{"n_layer": 10, "d_model": 96, "n_head": 3, "n_kv_head": 3, "head_dim": 32, "d_mlp": 384, "vocab_size": 6654, "activation": "squared_relu", "norm": "rmsnorm", "norm_place": "pre", "norm_eps": 1e-06, "positions": "rope", "rope_base": 1020.0, "rope_fraction": 0.5, "qk_norm": true, "attn_scale": 0.378, "bias": "none", "tie_embeddings": "early", "parallel_block": false, "extras": ["local attention windows", "value embeddings", "hashed n-gram embeddings", "a smear gate", "an embedding shortcut", "weighted sums over earlier layers"], "init": "normal", "init_std_qkv": 0.121, "init_std_o": 0.0271, "init_std_up": 0.121, "init_std_down": 0.0136, "optimizer": "muon", "lr": 0.00224, "lr_mult_qkv": 0.7, "lr_mult_o": 4.0, "beta1": 0.95, "lr_head": 0.0101, "grad_clip": 1.0, "warmup_steps": 48, "schedule": "wsd", "decay_fraction": 1.0, "decay_shape": "sqrt", "final_lr_fraction": 0.1, "batch_tokens": 16384, "seq_len": 1024, "doc_mask": true, "train_tokens": 92690000, "steps": 5658, "dataset": "wikipedia_en"}
Each number is 128 + 24 x the weight over its row's rms, rounded and kept within 0 to 255. Layers, rows and columns count from 0. The size above them is the row's rms in percent of the matrix's.

# layer 4 MLP down (transposed), 384x96, rms 0.0834, rows 355-383, columns 0-95
size [110 106 110 111  90  99  58  94 115  81 111 105 109  96  94 104 116 103  50 106  97 103  78 113  96 100 123 111 106]
[[134 175 118 145 152  98 144 138  92 135 169  95 143 174  70 125 108 144 130 110 128 141 142 126 118 129 169 166 145  75 159 121 151 164 151  92 108 138 157 113  83 137 160 118 122 135 114 179 111 156 150 129 105 134 148  96 141 108 145 116 133 111 131 136  94 135 105 114 150  97 158 137 138 109 157 135 123 111 165 109 140 139 140  99 123 147 127 174 140 150  84 168 131 136 146 133]
 [163 133  99 107 154 143 112 114 135 148 118 120  87 134 168  94 159 101 162 132  64  90 172 124 147 127 164 120 156  71  86 142 112 120 106 162 138 121 121 125 111 141 140 108 157 139 132 150 151 116 118 100 154 146 148 125  81 169 139 139 144 144 144 150 118 137  75 142 111 132 143 141 151 104 103 133 113 102  83  98 164 135 116 122 105 141  84 125 143 120 141 143 135 100 137 122]
 [100 118 165 185 168 139  96 109  91  97 145 139 126 133 172  81 126  82 130 121  96 125 158 115 130 125 101 118 121  99 135 120 130 121 112 163 150  92 119 152 130  96 139 153 134 132 152  85 156 141 121 113 150 108 103 165 110 120 158 112 150 124 133 176 120 114 108 174 126 150 130 130 129 129  66 153 171 129 143  99 159 166 150 128 119 149  81 137 118 131 118 137 111 125 116 132]
 [128 117 149 108 131 132 135 131  82 109 152 107 143 181 140 135 128  87 115 166 156 132 110 124 157 160 157 150 142 151 111 128 110 129 141 157  76  97 115 101 131 145 132 140  91 113 140 118 171 117 115 141 129 175 134  90 116 136 172 173 163 186 126 153  98 140 134 139 160  83 124 116  93 119 152 119 139 150 138 127 158 130 104 159 154 130 145 134 159 142 113 156 125 111  86 149]
 [101  95 126 148  99 155 112 131 160 123 119 136 150 121 169 147 133 104  89 138 121 125 150 173 127 158 112 112 136 108 172 101 157 138 153 136  82 102 120 137 126  94 131 130 133 121  85 148 141 131 103  97 102 163 128 118 147 123 134 159 103 100 110 135 113 133 175 131 157 137 118 149 104  47 135 122 112 147 114 112 100 116 177 135 147 138 106 101 120 178 140 142 170  96 141 126]
 [160 130 145 159 120 121 111 167 133 138 136 185 177 132 155 143 145 107 153 127 122 148 108  90 108 138 100 165 141  91 153 152 118 151 145 140 114 170 137 141 183 107 154 139 113 104 167 111 127 141  95  92 110 116 143 143 133 121 116 112 106 131 135 156 102 127 116 145  97 111 103  86  93 116 131 130 137 129 144  95 147 165 145 127 135 114 138 134  79 191 155  92 131 143 163 126]
 [131 168 116 135 203 132 133 117 105 144 114 134 119 135 102 116 155 115 127 137 152 116 138  79  77 136  66 129  95  89 145 138 128 123 123 137 141 107 121 168 148 113 104 134 142  94 157 145 141 147 126 132 180 142 153 106 154  72 138 150 170 130 136 123 136 134 115 155 142 135  87 128 125 142 182 129 146 119 119 172 135 153 101 131 107 133 102 103 119 116 117 114 134 107 135 176]
 [138 114  85 179 104  92  94 122 108 137 148 107 131 137 132 130 125 143 107 113 107 128 127 158 179  72 110 181 105 173 186 151 129 155  92 153 129 121 116 123 153 128 107 110  95 124 126 128 104 105 122 124 117 171 129 122 120 105  99 151 114 180 152 159 110 143 131 147 132 106  79 129 118 144 136 149 119 106 151 130 111 131 133 132 124 143 147  92 130 105 128 155  89 125 182 125]
 [136  97  91 144 126 132 140 125 147 113 143 125 136 146 139 159 156 128 127 190 149 120 125 143 130 163 100  90 177 149 114 127 155 124 120 162 148 136  94 155 165 100 172 117 134 113 112  90 104 144 123 125 136 116 119  82 130 106 146 126 130 177 119 145 145 112 141 134 101  86  88 163 164 111 111  94  96  93 138 150 127 138  88  98 129 138 112  89 162 119 111 140 125 181 127 129]
 [139  90 160 124 167  76 112 122 158  72 132 138 160 129  92 130 142 141 134 125 133 105 115  94 116  97 127 114 104 128 132 126 161 129 157  91 171  89 125 160 121 157 128 134 156 154 120 143 113 134 163 127 132  83 138 143 104 109 135 142 128 149 154 107  75  97 104 158 171 156 122  84 141 132 128 105 126 132 118 127 121 101 128 147 141 124 121 122 146  55 119 125  88 123  97 122]
 [115 125 109 126 112  72 139 102 136 169 116 148 110 163 104 150 123 144 119 101 187 108 162  74 113 120 136 165 160 132 113 124 115 129 142  88 122 137 112 128 116 133 105 178 108 132 128 143 150 134 133 120 107 152 180 132 135 107 108 114  83 125 154 111 149  81 134 150 162 106 163 101 115  98 137 162 137 123 122 167 152 112 155 143 121  93 127 124 178 108 170 139 127 139 133 142]
 [103 107 159 148  92 137 127 121  90 140 176 164 124 126 105 122 160 141 128 166 164 103 146 141  97 135  88 116 148 131 122 116 136  92 125 130 130 163 102 162 166 158 124  85  83 124 121 133  71 132 133 142 100 150 142 134 123 140 135 131 109 145 143 153 137  73  96 124 116 126 103 140 140 143 111 179 144 129 170 152 145 115  85 113 133 117 105 143 117 143 144 118 174  96  99 105]
 [146 156 152 100 133 117  97  71 141 121 117 108  95 131 114 121 142 133 150 117 164 131 101 138 106 131 139  95 117 108 103 137 145 157 124 112 128  90 148 120 128 119 133 124 132 129 126 129 166 139 120 117 139 129 101 141  63 113 190 120 124 124 119 150 145 143  98 103 146  88 139 127 141 166 117 128 123  84  92 100 153  78 180 150 138 135 140 134 150 160  96 185 124  87  93 123]
 [156 129 170 149 128  96 151  94 114 106 125 118 162 141 142 135 122 160 161 142 152 117  98 136 124 105 101 138 130 116 108 170 134 106 159 145 127 160 168 133 135 158 146 105 112 124 127 126 114 118  99 133 114 141  90 159  90 122 174 141 155  89 128  92  79  76 151 153 134 129 147 115 112 138 169 107 138  99 160 157  72 139 136 113 116 118 155 148 178 126 145 102 161 131 114 124]
 [ 98 111 168 182 103 148  83 114 145 141 139 108 112 143 100 114 143 117 156 102 149 163 125  63 111 138 136 134 159 144 132 142 160 170 126 146  97 166  81 152 133 100 113 125 159 153 137 115 104 132 112 119 134 125 144 161 119 105 108 141 147 121 136 131  85 130 180 164 129 121 119 101 166 149 146  84 154 152 113 165 152 148 145 159 168 111 122 118 115 112 110 135 128 122 140 118]
 [150 120 102 104 172 169 100  92 109 140 118 155 148 177 121 107 182 139 130 131 132 149 118 132  82 123 160 125 141 119 127  97 106 156 106 113 131  97 150 141 114 169 129 181 107 158 129 123 110 146 100 166 114 127 131 175 112 106 146 109 158 119 152 123 118 147 140 150 131 155  98 126 144 163  71 120 101  81 152 139 144 114 115 136 143 137 134 131  81 114 126 128 117 103 164 150]
 [132  99 144 139 151 136 168 123 110 118 117 188 156 124 129 127 108 156 106 132 119 166  96 112 114 106 151 137 101 163 135 167 141 152  88 133 151 135 157 108 128 134 103  94 145 106 142 120  77 114 154 141 132 121 130 133 134 147 153 155 156 111 114  85 132 126 100 135 133 148 102 103 131 154 146 115 184 145 134 114 121 132 119 181 119 130 180 168 109 102  93  92 141  93  96  96]
 [116 169 167 142 124 142 114 110 130 153 118 120 145 120 126 141 109 152 162 136 127  94  94 136 127 111 103 135 131 133 129 157 111 129 117  92 126 121 124 112 148 130 123 148 117 112 127 131  82  99 184 104 103 140 156 129  95 141 143 105 117 162 168  81  79 116 148 107 105 119 124 135 114  91 143 109 101 152 109 165 153 111  84 114 119  80 149 130 182 188 107 150 146  93 127  99]
 [122 125 137 110 136 121 117 128 132 108 150  89 111 136  77 147 122 119  84 104 141 134 141 131 156 138 104 109 120 149 120 137 129 113 142  96 140 125 147 126 181 159  97 113  94 173 159 171 134  97 152 117 150 169 128 138  91 127 127 109 181 133 112 124 136  68 150 128 146 105 120 147 198 134 113 146 141 129 153 133 174  98 109 147 141 115 106 131 160  92 105 169 114 143 145 134]
 [121 111 128 145 141 140 129 123 142 151 185 158 127 114 143 142 102 121 129 181 130 131 140 153 118 129 174 183 114 143  92 102 150  92 135 132 138 115 130 165 112 153 124 158 119 107 157  74 115 118 134 128 117 170 102 101 123  87 136 116 116 178 164 139 135 111 125 122 132 139 151 125 128  95 133 148 125 159 122 179 157 100 119  87 136 117  97 154 154 175 140 129 101 129 155 172]
 [ 94 106  93 198 150 125 143 139 169 103 153 141 129 144 161 112 147 125 170 152 141 123 137 100  92 143 101 168 137 138 142 160 144  96 118 103 136  99 122 120 119 137 131 120 161 130  78 124 162 160 149 101 146 170 135 126 155 119 121 125 126 124 148 142 184 129 118 128 157  73 134 110 110 140 150 150 109 118 149 119 125 109 154 111 133 127 103 154 105 102 146 124 166  96  84 149]
 [174 112  97 186 126 106 123 127 133 137 174 125 157 134 122 150 134 132 138 130  99 129  93 132 158 160 100 139 121 143 140 118 173 177 136 128 167 129 135 131 113 136 136  50 143 144 133 144 141 121 123  95  87 134 110 110  85  76 143 106 114 155 105 130 125 133 115 152 160 105  79 139 145 114 125  97 155 124  99 134 140 113 109 168 138 122 165 150 134 126 145  97  91 126 123 146]
 [109 176 153 146  97 115  91 123 122  77 172 143 153 103 134 113 126 159 153 103 132 115 116 127  92  83 152 100 152  96 111 142 107 132 169 142 135 116 119 152 140 142  99 119 128 129 107 123 105 131 111 134  92 129 113 142  86 137 167  94 103 148 158 189  91 103 136  90  86 137 149 140 110 152 170 130 118 104 121 153 147 142 100 143 106  97 147 112 117 130 128 156 147 107 109 109]
 [137 129 116 165 153 116  43 115  96 136 115 129 111 118 110 161 127 153 138 125 128 132 134 123 152 150  92  92 131 117 113 108 103 122 111 121 136 157 115 138 102 167 112  86 120 106 115 148 143 116  91 139 134 124 137 119 135 126 131  84 173 125 109 141 121 165 131  96 182 103 180 138 132 150 118 114 128  96 150 116 174 110 117 103 150 115  90 150 151 129 127 136 156  66 147 110]
 [156 110  85 122 176  94  93 159 101 106 173 142 155 162 128 184 111 138  75 140 141 163 104 122 146 105 177 107 133  90 136 139 123 178 119  94 105 118 115 124 152 127 149 120 146 145 117 120 107 123 127 129  97 145 122 121 120  84 139 140 150 143 122 136 151 157 120 103 176 130  94 127 139 170 147 130 121 121 107 130 131  93 138 122 134 143 148 148  99 124 105 142 114 120 161  78]
 [101 165  96  48 140 103 112 183 105 129 163 127 117 143 128 107 168 132 108  97 139 131 126 113  96 103 140 143 147 120 158 147 129  97 128 117 135 155  92 157 160 131 156 147 150 122 102 147 122  81 115 121 113 144 138 102 142 135 100 130 156 100 110 164 116 121 161 130  73 120  90 104 123 124 148 128  89 125 148 115 158 133 133 139 117 161  94 121 158 155 138 167 154 129 136 122]
 [116 114 109 134 142 143 145 123 152  71 102 155 134 116 140 142 117 143 117 130 148 139 153 124 126 117 143 163 137 148 160 130 139 112 107 133 139 136  68 158 164 155 138  99 143 179 135 161 109 121 114 123 138 107  94 136 124 141  67 106 105 136  96 121 146  95  73 129 109  91 142  94 105 118 112 186 131  88 136 119 161  99 138 134 106 146  89 116  97 146 113 149 136 123 151  85]
 [164 133 123  92 119 145 145 121 126 122 115 139 107 121 118 166 133 127 130 100 110 153 118 148 116 146  96 112 164 106 166  68 167 127 151 117  91 109 143 102 124 169 117 145 161 138 121 110 142 133 144 119 110 149 108  87 129 122 136 141 135 114 135 145 172 120 121 150 155 128 113  74  94 188 183 138 146 121 122 174 123 122 131  74 131 151 118 113 103 121 153  79 141 125 101 100]
 [184 184 158 164 111 130 120 117 134 123 162 104  94 191 170 134 152 138 105 120 117 100 134 135 104 112 130 121 155  97 105 134 157 100 145 119 146 145 127 146 117 149 120 153 139 158 133 138 131 145 115 102 100 173 156 169  98 147 141  90 142 153 121 132 125 139 120 158 169 136 110 122 156 116 107 133 125 114  98 161  93 157 153 127 154 124 171 116 144 139  81 146 124 129 163 142]]
# layer 4 MLP up, 384x96, rms 0.143, rows 356-383, columns 0-95
size [110 101 111  99 111  86  85 109  98 104 109  92  90 104 100 111  94  81  89  96 105  91  96  96 116 104  95 103]
[[132 166 128 140  71 125 170 126 115 103 127 128 147 159 110 163 123 140 131 150 129 102  80 110 117 112 115 146 122 144 127  92 146  89 143  99 117 118 174 156 139 128 106 110 146 123 122 111 118  86 153 125 173 120 124 131 142 145 176  71 126 119 111  99 100 110 147 106 116 128  83 151 107 133 114  91 117 132 152 130 152  96 151  85 185  85 162 127 122 111 137 145 148 127 132 119]
 [172 103 135 138 131 153 111  68 153 105 181 101 144 134 104 125 138 133 135 135 121 146  96 128 155 125 122 132 142 123 131 157 150 147 115 117  80 158 131 182  69 146 118 168 153 141 142 152 103 130 161 157 152 102 162 116 131 151 126  89 119 120 136  74 127 152 163 151 126 122 132 115 129 161 105 126 115 125 115 130 115 127  90  74 133 138 109  99 162 102 126 134 110 136 149 160]
 [141 123 117 130 147 110 189  98 153 137  99 131 131 160 140 121 174 125 120 128 138  93 163 178 134 113 141 115 107 134 127 132  97 123 131 137 121 146 166 175 117  92 134 119 150 140 173  76 163 132 167 143 114 118 122 133 131 131  81  90 149 169 150  97 145 122 124  99 124 145 126 149 118  77 150 124 145 176 133 139 111  98 119 130 143 120  99 183 106 141 106 134 137 136 163 116]
 [122 156 179 104 137 133 125 118 122 152 165 157 153 115 150 130 103 106 122 153 118 113 127 115 123  86 143 108 159 159 137 123  84 162 154 163 168 125 133 143 111 119 130 150 150 119 152 183 131 135 125 123 122 144 142 109 135 107  69 135 151 168 110 140 179 130 132 159 105 109 201 151 115  93 127 108 105 159 123 126 155 125 123 127 188 133 140 135 117 133 144 149 135 133  93 143]
 [136 121 139  94  78 124 154 159 119 151 116 113 131  64 127 137 175 144  93 149 132 128 161 107 131 168 110 133 131 101 101 152 169 147 116 139 120 116 133 168 158 124 131 119 156 102 100  86  98 147 123 114 157 141 144 128 111  88 112 163 139 104 130 157 148 135 119 170 132 150 112 114 163 143 165  96 142 169 167  97 123 127 127 162 102 143 153 115 162  90 142 120 121 115 145 146]
 [116 128 111 145 100 147 135 106 143 182 122 148 139 111 166 122 181 111 169 138 102 126 139  86 145 104 142 152 175 153 120 114 111 142 143 117 119 152 142 119 128 112 137 158  85 139 142 133 118  95 124 138 125 101 128  88 121 107 119 110 173 125  90 172 154 153 144 119 131 126 112 118 117 173 166 144 169 108  85  84 149 100 121 140 135 152 147 131 151 130 159 126 102 161 119  77]
 [136 116 189 102 107 120 143 116  86  98 161 130 131  96 154 123 161 142 123 131 127  94 136 116 136 139 143  86 148  99 112 151 105 117 124 141 116 157 150 122 145 139 103 116  92 107  85 163 199  91  97 127 150 123 106 158 112 149 145 150 141 147 144 141 138 113 141 144 140 115 164 140 144 161 125 117 121 187 126 128 117  89 114 128 149 192 123 111 128 126 133 111 140 166 152 155]
 [138 153 146  90 128 149 146 141 133 151 173 154 111 133 134 151 142 144 114 159 111  74 100 148 146 143 109 117 137 184 153 107 123 129 111 134  93 134 135 143 104 110 162  98 131 157 104 109 118 139 125  91 116 153 137 136 115  92 142 130 157 131 126 135 134 145 111 147 147 152  90 127 141 143 158  79 143 146 129 107 149 124 158 130  87 104 176 117 134 131 158 186 187 175 154 133]
 [140 144  74 125 135 144 105 152 147 158 142 116 157 116 153 116 135  95 119 115 107 147 104  87 117  95 132 103 126 128 107 162 126  86  97 158 124 116 140 111 110  96 141 158 100  96 134 124 126 168 109 106 132 103 126 118 126  67 123 132 122 163 153 124 144 140 126 110  96 116 172 118 141 127 127 113 179 137 148  83  73 151 153 138 142 146 118  87 165 159 143 147 147  99 163 110]
 [145 111 122 122  82 107 119 137 140 127 138  89  78 162 134 166  89 100 108 130 118 133 120 138 105 174 148 138 133 150 123  55 117 138 116 138 137 110 103 157 158 111 129 145 127 164 138 108 119 120 121 157 128 138  89 111 140 156 163 138  92  93 122 107 164  90 147 137 127 114 121 165 114 115 168 107 152 137 139 116 106 150 116 164 141 102 162 102 137 118  83 161 119 154 153 165]
 [106 130 141 105 140  89 142 141 136 115 113 186 112 141 145 175 154 121 168  85  98 127  99 119 130 123 105 165 140 136 102 123 152 131 157 145 111 156 109  85 100 147 118  80 147 144 136 112 139 153 130 139 103 129 158 121 142 135 124 162  96  99 106 138 112 166 143 188 106 116 104 163 159 133 106 124 158 126  89 148 132 103 138 172 142 142 113 131 135  84 126 121 145  86 101 139]
 [153 124 110 160 127 155 138 153  87 111 106 128 153  89 140 141 150 143 100 140 157  89 121 183 129  99 138 134 145 118 130 118 143 102 125 131 129 149 113 129 148 165 127 113 146 169 125 123 107 126 136 138 121 123 118 150 144 116  90 155 143  94 132 177 155 127 182  86 144 179 152 130 137  92 127 147  91 148 152 110 107 111 128  67 141 132 169 152 129 142 149  88 125 170 156 127]
 [159 105 122 131 132  78 114 154 147 128 140 124 133 100 102 118 159 102 121 121 128 127 115 117 112 145 160 103  86 129 113 113 132  93 113 145  99 124 114 147 135 132 144 119 135 149 111  67 114 134 107 115 158  93 167 143 167 119 113 146  66 119 138 197 185 129 103 118  79 131 158 133 146 118 111 121 139 131  97  75 149 103 103 152 146 117 142 116 125 120 159 121 107  88 134 112]
 [148  82 149 131 149  76 161 143 143 115 145 132 153 132 145 127 148 145 115 100 176 103 131 118 151 148 101 112  91  98 150 101 152 117 152 144 179  96 156 155 127  93 145  97 132 145 131  83 122 138 110 153 157 155 138 108 112 144 127 139 151 106 119 107  98 163  94 123 151 149 120 133 112 111 153 168  84 139 114  96 167 129 161  93 134 133 149 148 145 151 118 109 125 127 156  78]
 [119 167 103 151 171  77 137 131 152 116 126 128  98 142 135 119 101 108 131 163  97  49 153 166 163 134 100 141 116 121 148 164 125 102  84 129 138 132 144 131 150 139 136 115 149 123  92 124 123 124 119 140 113 120 114 107 155 143  79 116  78 122 111  92 160 128  99 156 120  88 150 134 130 126 162 138 153 128 127 137  84 109 106  93 130 106 154 153 128 146 134  95 110 157 104 112]
 [105 111 136 168 107 138 120 120 136 106 111  86 125 121 101 112 127 155 124 144 200  98 156 134 161 114 127 145 132 157 152 121 126 180 141  93 144 126 142 139 109 109 114 160 125 121 125 123 147 118 110  61 126 143 187 106 126  97 150 119  71 145 114 126 146 135 119 122 141 124 144 110 138 118 131  81  99 106 163  95 121 140 123 132 116  84 144 110 150 149 125  92 121 119  95 177]
 [156 171 125 141 137 106  71 159  41  99 146 107  94 118 179 115 101 139 129 140 112  99 120 106 111 175 144 115 144 104 136 106 153 114 128 158 145 129 116  95 118 108 126  91 135 119 130  98 153 149 122 133 128 107 112 131 140 145 170 170 142 135 123 145  93 138 120 105 128 160 134 115 130 130 140 114 122 137  83 103  93 140  99 122 103 140 125 153 142  99 118 138 163 168 158 134]
 [127 122  90 172 156 176 146 107  94 107  86 113  87 113 202 145 137  94 134 146 113 136 132 148 129 128 108 101 167 134 128 122 163 103 102 145 137 108 147 146 109 171 114 111 133 107 123  84 117 115 126 156 115  89 121 110 171 106  93 156 129 139 108 145 123 128 122 114 139 109 129 153  91 102 130  96 129 114 158  91 110 140 128 117 145 143 108 124 139 139 164 122 172 128  94  98]
 [ 83 125 145  92 146 150  67 112 121 117 133 137 107 108 158 142 142  82 130 110  88 127 104 113 119 121 109 161 174 116 145  95 115 119 163 121 117 151 129 140 126  82 156 189 135 129 155 121 123  73 127 147 114  99 112 131 122 160 146 161 115 115 103 162 125 104 154 165 139 130 174 112 102 154 146 105 136 159 107  93 129 144 126 122 110 109 165 111 155 142 154 123 115 100 120 117]
 [143  71 156 105 109 108 130  98 140 156 119 150 141  84  93 149 121  95  51 104 123 156 152 146 118 118 102  83 140  91 157 153  85 102 159 169 155 129 165 127 145 137 149 145 154  96 130 138 112 117 122 133 119 113 117 124 132 140 158 119 131 152 115 123 115 103 125 117 142 136 122 112 101 115  73 134 113 146 154 130 121 162  99 117 148 157 124 166 138 135  86 136  92 108 141 137]
 [124 152 138 153 133  98 124 151 156 164  98 138 107 152 110 175 108 109 153 117 157 134 141 118 143 123 136 121 164 101 132 127 169  96 121  95 129 111  67 124 178 164 131 169 154 122 127 111 121 193 143 161 111 143 125  93 114 134 126 109 110 174 110 127 142 146 136 157 159 176 114 113  96  90 123 114 127 109 128  82 139 110  98 135 137 151 146 115 129 153 122 160 144 157 118 145]
 [111 148 138 110 140  94 155 150  96 135 146  89 160 134 147 123 141 171 119 136 145 111  78 165 122 115  87 137 136 140 126 146 152 149 144 127 161 115 127 125 129 131 125 152 154 170 114 135  87 110 142 157 124 127 144 168  98 148 157 156 112 113 154 173 119 152 142 108 151 122  72  76 159 142 137  82 127 103 159 105 139 151 118 133 150 133 109 127 160  98 151 127 117 180 158 112]
 [101 119 137 101 143 160 152 141 129  97 140 102 118  94 135  92 124 121 106 118  73 105 151 126 109 155 118 144 131 154  91 153 124 131 125 112 113 106 134 131 134 119 126 108 154  89 132  97 146 149 166 107 125 154 127 106 130 122 199 158  98 140 108 141 143 103 139 167  90  71 142 112 149 135 123 105 122  89  88 139 141  98 113 139 119 150 143 151  73  94 106 148  92 130  94 123]
 [109 102 173 120 121 135 126 147 154 149 118 130 102 105 149 147 123 148 120 126 118 139  84 140 133 108 130 126 116 114 145 135 140 126 132 112 162 130 138 112  92 135 111 193 119 107  89 162 107 131 161 148 129 113 143 187 129 150 136 110 107 108 107 132 143 102  88 185 138 120 174 119 142 131  96  78 151 131 137 107 159 117 147  95 117 111 136 131 165 157  86 102 148 170  81 146]
 [130 169 131  96 117 132 144 127 114 116 135 111 156 127 149 149 134 124 156 133 116 122 150  76  96 122 116  54  90 135 137 153 161 110 118  65 136 115 145 148 123 133 149 123  99 160 167 148 153 146 132 153 120 129 168  83 167 128 132 127 134 139 138 117 174 104 150 105 182 142 105 109 140 172 134 137 156 115 123 169 140 101 133 116 130 120  81 130 112 134 105 160 144 127 117 153]
 [140  64 120 118 126 113  95 120 132 123  84 114 135 159 108 142 134 153 110 125 121 110 120 101 152 161 166 135  73 109 151 156 125 145  89 149 131  95 129 113 112 119 128 148 133 123 119 127 149 147 152 131 123 143  79 143 159 169 160 102 128 142 164  95 173 101 116 142 121 148 115  95 117 118 147 154 123  82 117  96 108 170 148 143 102 153 141 116 131 165 105 120  98 176 100 114]
 [138 123 155 148 136 133 144 113  88 137 153 144  97  76 114 126 125 121 174 149 147 191  83 125 135 116 117 170  94 122 137 147 129 178 118 145 142 151 149  85 134 113  80 176 133 101  92 129 115 125 160 135 116 158  99 121 152 114  99 102 167 121 103 129 121 124 113  92 147 148 106 152 147  98 154 116 134 150 134 140 140 105 148 124  95  89 153 134 120 109  99 131  97 139 154 113]
 [142 119 116 119 145  94 101 112 110 126 206 127 134 161 126 142 130 133  96 106 109 141 113 100 117 160 141 114 143 139 128 130 124 172 155 105  97 173 102  90  88  98 175 120 135 121 130 128 121 143 106  94  95 111 129 117 144  94 158 135  93 122 152 132 143 137 132 133  95 139 129 103 112 102 129 142 117 145  71 126 144 194 101 136 121 103 117 150 136 139 127 124  64 135 129 102]]